Each number is 128 + 32 x the weight over its row's rms, rounded and kept within 0 to 255. Layers, rows and columns count from 0. Numbers have three digits each. The size before them is the row's rms in percent of the matrix's.

# layer 2 MLP down (transposed), 768x192, rms 0.068, rows 643-692, columns 64-127
106:117133104130106067176121135101122131098114193139140129139161161070120154129071084124110092113168115184098116162182136165123169206118103133186146125136113105200090161089155180125161115071127112
105:129090143064075122107170118143174140068113114092116127136083120130137129151114131108155166184140113128089101136104158171096095145119120122124169112121122104069139080115226131101119141141152127
098:135096130121138165110065096131107203134133094062101141172163095109103124125122099132185110112129126119165144186086205045163112116122109122118123133098109177154103135126150146136053138102120104
086:148084091121124101148154082148089117099067063124171149109119096102103153161154146128124118096108178129119132124090156160161090182147130163119096121201089082131163096151122076102068152119089099
099:045089160128094121118132165123062149160176115082172169107128155114133154084135132120167135115122168103113052156080121120112108106119108091061117123136125106125103135131137141141155080147132119
103:121144143114167162118103142108156133111105161073162159216088161099097133131181133139133108117092126153127102136161159137086116090187063143109140109180124115116125081127050126148147115141119069
114:155198124107122174099131036067098179119141132064136115131129093146061170103167131098167134082149127065104118155168086127070129109133126145140126136137170145140130130155104134166162170119137153
093:135091089126152113076075142123167151123108119170224124195125108151124080125131120148108161155075149171141147133050179113116139106125131166156144148104166163174189130119073133131050158181130120
091:095146133182155130107148123107117133148056173160188153135170143120148128184072163105097136115189127106125131139163159150117140136138073107099129113161137162086161113122160090135133107102140172
102:193159130159169208150152121064142090200109106156101119124101153127163194095128098081132045136150149159090062081080081174139173095082100142135110174122168078167162071135125166100090153069089152
100:166105053145148090164094102108128134155166121144072135131145111097136109105149130170144118150167090116105106106201071122136097211173122074137100176167123150098114109137125111106108130128141141
087:116115120126074102137081111094100143114167090129142184164154135137129036118144204120174095141093124165099167128080107188052117101102162175162156116134141144137072086123125143091122104136127107
094:112105134119120093147086158165138166151073107093154125090190167086134107190182168172123167160065124074153117156118145145106159163106162135157124173148155110065069098156098194153159067121105114
095:084071149195124123136128119108152081101097237146133134144116136126124157128111115176175115111075169125110123175148129181126097134144136088156187104132166118141148123151127128117113128122115108
095:161204095124118077150171088095152102124087125109139200096148205129105037154136117144129141153136099108198171142132127075109156094124143117122093132159063134079152138144109113110119054138094114
106:115133142084108157129076151115106174125094160138129131152156068156170147150113112136169093201096133129045090075118092062132093167087098116095138142181107125132131152099122095164165137127123111
091:112132102145154142157077092113169170086085151117157091085125069129163076178090106069119156149109075098096112104126086131164136115048148155086089115132124110081083107133075095142119105145173109
085:122087097128201172127100157124135168168168143133181125128176134115111072145088184128191084075160163204097102112112147118113131113166092145107153126117105156097103101064052106107088097198120150
103:080135119122110095074135185163119133141161095090106138126124140101145027117151133181159113098116158104136097112121138117096166071190107097091179137120168099068078107149088156082156122141088154
096:140073197125150134156150100106128204107148136148119095152190081142112168204153113159114177098098122083137117107097156111083118134110117081096118183120069149149107134101069093123114181113130117
103:136095082058124111107124128128038121133158126152086169160065067116144114132154124114170146128142125071112140162100117099107098175192136104106149136092108133125105191123167163103143086156146098
104:147146122119106214103086037161137101107104130146095128122110122152148110117151156120097099159094072090144135125139156141105165115155131096117070079113083129091125104136141149166108121176117126
106:164164110111111112160174132114100064119140102126105170068139102149129107157137171089139126169099098120178171112107103110142127132167141092136106150138132169119131136088162156176180096091139182
101:110095104146124114121112161114111116103154133126140138128106102138154106113128114098134169079120118153123127162064065182150042184109139145179177123122171073151100144099084078068040167108126162
085:145119120069135143174104140107155102175176182111108112159175119132133095136097127130101180125086112132131142133116155152134138093098128146148080133051138155137120113141116130104120135167139145
097:178123161131112118117221116125097138171145162056097106120150100104153128122121134155191173120137143127125148051152158187120165111100133122046194128093150134071125131143149125107078058091134148
102:136107079093196152205125124064110120135133084125150116181157077122114117101145118159140102135165154144189143111092110106174128082075100113138106077118156173162182090156117175163133080146149110
098:140171129139119143140197118172103130079117085106139156107121110192177131110165161195095140114082141126101102087152149116116182168074137077179096086132106070149061129157110101154099137101100119
108:154207128102133129107102154125112158122117127111140129136146092165159125136122140079174074124082149151085103115098132171132146179169133126087117117132137132150107123097186208100134090123097119
103:088109112175130128126150073169171143112144155153082048185164114164158077075110123203143094135112160138126111116176146104097139086109104140154077099150121089147108093168175090095113162151138196
100:094114076113142154122117105156096135126165127185148146191137127147120086139121144031137130113140146140119120100122111104141102141167145106161157092153134119100125131163189114151088119162166111
099:139149117125178109196128144110087099085140156095177239107140096138160129112069138157115147164118116123134095087112118150110155156087146097118131118068107133117110129166128126134130138110080098
106:174099141097180106072171157089104151224161161157085188114182143168142139132112087114140144158151080125140147146097130060123156130127132167112111069186178105132109111097089136157115093140174152
103:130065138097159170106139094051146144185131125129113094139120106117171125097152090125100115126105120133151026162111129155091140175148049161138154155161124074159161135126087127112123133152127125
110:062129069168167135144145137090143115113206171141167122148146119087060149132170115123127133047134117142230078122087104104138107083132148130136112124144121137112119119103117181132115147095154098
098:153124132118154075126098097145096148087121119139105122136162134142108141103146091200082119141127170137156078123152100149134134092097128057111100103145115148104142050117088144081157134135144135
099:174163183059099129194123060142151098135160086105142165163173133146187113114187126121084144169155167123157135095158121132164136132124136179097082116079116080098089128129209149123029061103126133
099:144193122106175198175105085088097121136142137118159112165156188117153161096094159125130103128119089073101173150179085080093085125107167147137073144106113196141146144152086198144135088103114112
099:068123154059107123133140154102123140154187133096119137075098092098165100101146177147139174143140166129094123119033058084103132099130062090101142133155153125137092131198118132075124122117176163
104:131087131171108244149115189110106083171120088189098135105136136118102117113117136107124118093112074098151124129134127104114137142070148167062098118131167180103141094112059127087119180190131104
099:106132150181115126094155109108103133065104085132133139172062143130154178093157117091119151063135138149109100101116091137102116097117112177180133118152129086141084172097175131143123114083062117
102:078118129165158157204111093082150117147131124094094142159092128063132162149175149107116190177108115135117117140125183132116101092114122135141131084121151125146186073194137109084169141099111090
095:102091091135157113117127104158089152066132128074197146157147114154103120118094165083119130134102131118136187100197126093156127109092079113164118148091098147088145146140108146085103141117118134
109:146126106145155150129071151045096167157131158159132149116127139155116083145141128174168106143165193103135116125130155155127129141141095150114115153103217105124143184156168180120184123145148097
100:104127128122095088165111163060148110183177080149115181116161128158096125078118137107128167123157115117193068119145156154102104105083143110131130118165124012132110116123108168107126129132144155
102:092102129120102166091095107079168166134169092112133107145121097093146107183104098171117137120162161150182071141126074134087178123128087128103124108111154166148103182108144155160115137165146138
103:160171099117090207171054102119108095135099065152160100162155097074137142086176139116106128156138131139048145098156236102099154158136093143139142103129069156069089115091136106133123140114143101
094:101146096173133173195104120053089146114079187124127132138167132103167111111114142099161088122146119133132134137084117113113133124091109185098159137112120117147087077109049141181150146104066109
102:175121071125153110087163121071127057105152116166123120170069141123121128150091140159151121177154157076100182095114165109105167159178187137121130080102157106080113157096143187115184151179090132
107:078146127125152174155094097124117088127140150099140151186099104155138130140129100124113165092162131062143148124122145122106112168136164027138105123048125162115153122194118077166133129219145132
# layer 2 MLP up, 768x192, rms 0.14, rows 644-693, columns 64-127
102:095129144118127155100203118078130157043129164080150115055156124107173117089140148162141133125122132134136180066191164099163152065170162125129121174180128077136197098160163080144173120112155110
102:169162083133117133093108121181118148126128140101146136108097061165151143144104113092137105097122092142160118134086119115195102093138131134171133180127107091150045080133115184180122133075065143
096:119090148122055162112097101165134095167105161125097156103172119141122175091115182152148130110125129095148084110154178136166139118117114121126054134115131136186152076030178040182119133146103139
098:097165128107172137118155159159095136113072147127163132105131075167106096127105077160119118102093093120113133118139149118142181136108131145136126108171191146151162156114145098066113073122087124
105:124107108119147100167144141206141123078145147069049107154157178090134101116132122113166171158162146128130097130149113078175174114088154137074135115153154141140169128111098115166142080076179077
110:104126135066157131175109152102102181149093164125090207131167088096159117170138108175171178090129129209162117110149125066041140158148125118134110125144121109121096121112159194139168145124132085
074:121134132109149164117070146121120154112073148115160141200107144145140108177097148156159131125105125122121099162130128128117162132146133124164099103131184151164149147034161151131100123131126137
082:131136128166147139137076083163085138172081146091166171157087126125178129166132136123136087110123116101128106113077145127105129080176107157121070104114194156090168160118175135100121093112102102
113:177139139141085053166151195159125054112175126121112093091114118134087146101103169060135144190124106138162095141118197085115144074127115101183121099131133134105200107103151144129206115162145138
099:111165154146133093154172153100105134097148122116137101167103111064147130107085112109148140174104151114159113139052122109108140131139186154141109148107158156184156108083183215115149123161115103
087:183127109124070107092096072163132206156123131109119109115139134122172138191048119172154088091141129131173153121129098140107142055165077121075122101135133180105136178094182131180146181191169143
092:108131128130128130120083145103102106160096145080183141114144098145133147213157101149146180130105065094153175185153108171179118144124175193163093095180138125085105145110119146127169069131132088
096:165156101146144046079120174097099184144112096147143093072099136101136138165109112167068037161152130139107134148088109137021172144144151138089161109169141136136132127110160127069128170103142081
088:144134143049128130110141117122103113048174092161166103128162133192169112130125122081179090168120129139086101169104084103179151190219126125150097140085121112151130128131130099197072153160061170
109:120107094127091137102144105084096054178114074164110106105135143145150156141157139147149136128155167115068118133082173130120070107118085130113119139154104126120100103111205138124130160121112062
094:112065139048079128154125091130154164174153145101170127098151115097122118069168106098149151107104117102120115161140098125122162115107149183131069176127168107135169116122144070168169105139126130
079:070135108149138183134115223099088165112129107114155153097133132148132080131139167061148097088155098167107106111120132130162124072143159141144126165106160168148122129091146163126072135103122155
101:096109109111135087134112180153170160139168142115150119112083188111123078140135114117143109148106159166151138129065140159070125107154109154144142132070099159104080159120092126096156139120090141
104:094138089080110126100188134130105135110083138160175138119095166073106104108136185085091116134131142183151174109141087148170105155102145104102092184128085125196072138131166135142111099164182112
106:098107142095164087088121125093199213087157166161138136090176065099047145085121078133112118088161137086176106124129166111129066152083201174150156114128214141175148094109130127163092101106124098
105:041166153134128099095192160123123186069146137100148086194135148120138159113148154132087083102075172146195109104138091081128104134142078108086119132157126147111113118146177158165125125177129143
106:154128061133143126067109161149106126162129168073178129178130088065126133142141104209139107094152096130115182123126135081114127090092132149164133128093113102109127106090194103127117138085153144
107:091155075099108174118101139120147150103130101168128117128140104121211119155130117152108064142193152145080172063128121097175114084138127073172132127118177138165160068124170122110139183132137171
090:122057098139122125109128120125139125205158126104104100130140121093114125109133098112113108125168152161115095166104120139091122093089160160151138133145161138160164045120177147067173106143127042
093:103157111155094105170155153062081082138091174105158147119092153127108159195166143129197161159144127172143066106074120129148102111085125116097107134105113102131129091132182128192147066116243104
111:167173134180164146114090126075080148116074080159132136148129211157120085150097121096135143146086169095141099097160133125139151139141102078155076164158127114134105134120158146146099100138074138
099:102139114124139087082138127110161113042118210176099135100145130137097123116100143172060129114153067139102084141124124137094179159136140128160165080125155113114127203140135100084114118121178100
102:132140159138165135118139111143185153099097175141128084172114148093140113115151138133129115130097152113146176147164165076182160115122132156114150040135088109097135148133124128167104148165152169
113:172102115116108180160154131062144144103081071122185111118140138173125117092082126144122123092148139175131097131214059101129159180103111102118082184155136136092112144084158130223165115147078189
113:090128123131085203164082187196181091121155143108096083060126079106113178137153052126169096123177109111125163128144111125137113119154139152139136083101148111156155139143100149146136153128104108
101:065179049109134127151072078127164126078132119123127156068164140131106135116086118125157125145096123132129126137115165112096174145139077107056129125179131128114179107125117087124160112066089053
108:176168125136139124114130129146100113141115066128139111093177176104139058124141161157119100109147156119124162160184113104110104071155129138135113116095090091136126124175144139125083147066126204
110:178186039072122106137076148185102090136144114126065124115138129085143083116098144214121139132138107136097130138157089155138167146146166183148080094126144121201140121095179068084187134098109152
108:150145132101160166122115092116119125074116138137131108094120141117127081103141106158156072115054074110147148154149132133145101105161103167115083121123172114110088087134110131145154119153068186
093:164156117160150079130144161114077194121169131166078123132139180136144142095210049165113150088091179081167134097135091121091156175134108114127092196118190166182129107148150115067110087135110150
099:125150169100156139097098128177151096052149180072105168129103144153156159192109173128104111095099143112146147075104094141131069106161094109105110115135132030091117136103117157149117105074088224
097:150156131125135089085060138079122200169158098178120105141100152128147081119086138144137169161171126124136136126198158106153163164112081114151159155108142102128163115128113135152127083093155088
100:109183112078135069119133130154156117110140152083083167075093130097172101143135160138096104151149120094127182155122100114198112103168109101161135181109141123168135128079144082138090111107202192
099:107130161104161125131113132132135167092093184163135120099162124111116200121043095120124117135081141176112096121012165105182149177153158149110082091110172131124135140081125135130126100155202143
103:139152181124104116163166145126104129145173156187081179154157107153182118120105090105093130075139136120105172118112134141128150145150162107125137148132105190151168119084049123112151109156105090
102:147187050192134176178130107166123105101125109144077151090144187098093171129132160126151094084140139104139151160167133127148095134144081118073123104162118107143165049135145160194114137073119116
101:125138089127167108135139101097107120083139156152102128133048159197168112128089148138110103171107161176155076112097087137122122133129138100185199182079086152126144103115096129144101144120063094
105:113130125131112180111125145124196084151126225075126223152133126104102122130167107165143138108135178147121121104176120192154133137182098106134157117134172161187116149080091156127098135119163065
106:108117130102130206146107140065126149088087079138117132097130132117158143161152092072111048095114155170119139117092097133155171132151188164042084122087117108149163139163135131148165210138109181
108:110163116132149125098126152167089160142153110109156153087127185132093118168154159143159135090122126088181141066184167142137098142116042070109055162121110064142150135103163132127091129109145081
104:164125130121136129071128149137191104111166098117192132164144117076105116122113129102139176202156120139089167073115158131138168171167136118144116097110112167116142140142118122107126119117072151
098:088119118128058200157168130105205155175095098132150177136128114182130057180160075125104143093135126166107138139102120145122147101088152132157127108169116154144104192115164114131117098102135088
100:043152124138103107080134131125158118105122172144096164079140076155121156169182045079144079137113090140117111142175115148168094103080099191150137169122102137100162175182105130175201094146109189
107:096133163152106106069139149119135149121096130119076107108078168087153117128114131155215170140099148136172135091094111125155202107130114138146158143158122142154158128158130094087183140152101024
109:109123127124161087115093120167113139110167167184115167182063079143167178124055067173129116133120077164128128078114164132170130131152105075150166145089137112107138156154112153149089122148198131